{
  "n_layer": 9,
  "d_model": 256,
  "n_head": 6,
  "n_kv_head": 2,
  "head_dim": 32,
  "d_mlp": 1024,
  "vocab_size": 2048,
  "activation": "squared_relu",
  "norm": "layernorm",
  "norm_place": "pre",
  "norm_eps": 1e-05,
  "positions": "learned",
  "qk_norm": false,
  "attn_scale": 0.177,
  "bias": "all",
  "tie_embeddings": true,
  "parallel_block": false,
  "init": "normal",
  "init_std_qkv": 0.0413,
  "init_std_o": 0.0513,
  "init_std_up": 0.0591,
  "init_std_down": 0.0591,
  "optimizer": "soap_variant",
  "lr": 0.00976,
  "lr_mult_up": 1.01,
  "lr_head": 0.00703,
  "grad_clip": 1.0,
  "warmup_steps": 200,
  "schedule": "wsd",
  "decay_fraction": 1.0,
  "decay_shape": "exp",
  "final_lr_fraction": 0.0,
  "batch_tokens": 65536,
  "seq_len": 2048,
  "doc_mask": true,
  "train_tokens": 321100000,
  "steps": 4900,
  "dataset": "wikipedia_en"
}
Each number is 500 + 25 x the weight over its row's rms, rounded and kept within 0 to 999. Layers, rows and columns count from 0. Numbers have three digits each. The size before them is the row's rms in percent of the matrix's.

# layer 6 attention output, 256x192, rms 0.0514, rows 192-255, columns 96-127
109:513485486459503512528524477497487513521495472498505499477572460481516514477510499472555478472470
093:502486507496491496489509489520510527496512440510486519506488522514457520504504503505492472539445
111:493526490452469460486514475521512520510502490509474507501504477490501522515534538520497462446480
096:492512518503553506463483496508508507515501453514498480542463485503488562494490501535512529526509
094:473484479467522529528531527534479482548512492494490471494513537482540508487516472481509504455477
103:528512477507525547510483492496506487506481478490524489505525478467492499473487488509449528523461
103:522471538520528491486490498476517532478489486524517480523489513500499511429514532504530477503489
092:520478520504459482543485513522465532498449482472518516469498518471515497485494488501522459524511
100:459519540500481506468515499507526548505474502485461520513498503529515484462477467485469498518479
094:546473562512433517515490501507517497506498516533521517506462501465554514493506443495520485476508
093:485513507493520489498484527514536458472536503496493470478506472519555485464508454522497502503529
092:502508487487499512497528507450506492476480481556509466505472498546514500534442502484489503464517
105:486509507474527496492469513496449488452482507509532466483469465492514476505506499477528485491515
106:505522522532454473518516524526497458530501504503488490513539468486506530489500519463508481479479
094:479503520517451528521481516476531503473483543512488486480476521478474487521450494499467531528503
099:541462499509510505482501475491475521486501462500500496506493516483532523441499488533471504485481
095:545548475577465504497502550475518528506513528486517527488514485501475535511488520486505494467450
090:497510493523485523514474482496488422511467495432508513528535474458536568471472535491559473518494
100:455510484472510498482466478519504529497485499545482516493481512467494502500506502529489504470474
104:509501519507532496499489484472528496594521498537488481497455527504467507535504469475542515502519
094:505494496479513450513472495505495538533513486479494483560515505515480489471496480499484502499509
103:471489500501458502530535468523504544530491475478475526521512508486498507504520543482506506486505
101:503521526522499499514492544486485531496477494521495512493540492483502492478483508503474491471499
092:517510471535476554507568474534438457531512494480512482508515495551508533470481529515490504502504
088:489507465515485498498543509451518511481493516452488452502510504467464491498497489514443502481479
107:479460503528490497494467529502512456489505525481544491489534525502509458490494505516496548507466
094:541486546481488439500486528539526504426506497530503488442472500457519519505502485501513486506522
100:492469486543524486492525477522506482462507485487490487496492532521475518488477496524493473530504
103:494540497511446514526483504494523516500523502478549539463511532487510501519501448488562494479516
114:481507510489511480486470540501506501484506473472511459489509506481450515527523519456497493550492
094:502489498520501544497495463538541469487488491506506496487491507479501510490488460481493489516534
098:471499543515513521454512501521509528528514513457506540475505494501541528519496474561484459507525
105:501515509447500460471458500524510483501512540525478521544516490508515480489523491492538487510484
099:500476474502487469522520491523498461509451515505462455495484491492529485530467503536485501501503
108:539516508460471487512493508520487524511462504507496515471504468496511475471495503501463496522511
098:508505495488521495473500499479524522534493538499476546525544520520483560529495508515507477525504
097:556487443523453527484538474472489523472483504491497497467493474508458508505494506538510487484505
112:488490518506514502502481510528486516513472507482474483535513508477455462527484450498553512509499
097:506540512511457510478503476489493539520476467523460561472497507489518509506521481456460535508500
095:519489478488502450482504482479518472498491506490522497499470490493477531526485498521524491478478
107:519510506473512494490490510484484524523507474438457516520519542469470488463505509492479539493526
095:445469509530479491458513486472519517528469434470535525501486516464521520459524471508485502526500
106:505500494452530498502453490511500501476500518494493476539500504508510494502548527469506495462523
099:514514483507506513509445519507521501564500552486500513505454488518469472481505466499505495530517
093:489561472522509583511499473476513518496521518532503485478534458499456535560509510466521540485469
106:509488478487479459495482492482514520473510492511512533483508527514496516514514480496557500520483
111:483514518543464519451508464501493495499507497525485436484485526489481474495498505504478500486490
094:537498496498488519511487522493489505534492524486472561508477541518510547524476479501472490539486
099:511489515492514442455479460503463461497527507461494512513516514515516478495519479516484556515513
097:509506515505491454524499495540500498489458476500499482494516484531497515519523524449490521542479
101:477506535487546551530504519467518494525517513538534484519514476487536496513498517471486498447504
090:487499532519535537444513473504490526458472478480478506499523461500523529488480515459476485519486
106:526529530481513460513485474509502512493510528461489517503519480498521489526469467479459524485492
092:501497473499450491507472523503468495470493506499477500459508551505496486464514527481495465450472
102:522468507524544468512490511457515512504556507517467478551468520454502513479484494519510470457489
108:483511533525483473502514529544504507487535507525545456497528476509441498521486479508434482498480
108:490485492517501522525529492455489466513481512474512484508470544498507478514542518513537452515534
105:464467540525537506512488487513518519461532488450448465444477555479521501520461476515461516543501
095:451468517538560479550514523492489470538493494443528517494504515494477491506493518495503509512506
095:529483462490520475520499542509433511526504523503493496503530473489505509515488504495452479460467
097:490515519506489540479489478507477505516513536499456512457492504478506496548523484532526509520484
093:506535455485455496487528503507529514522522501497527468477549482528490498484479471494501525543540
101:486528536515514481528543507532519547531471472475498563513527517457482503443552512510518508484519
096:471534472468556499525430457531533503498502443491507425524540541511500481487530466492471512510535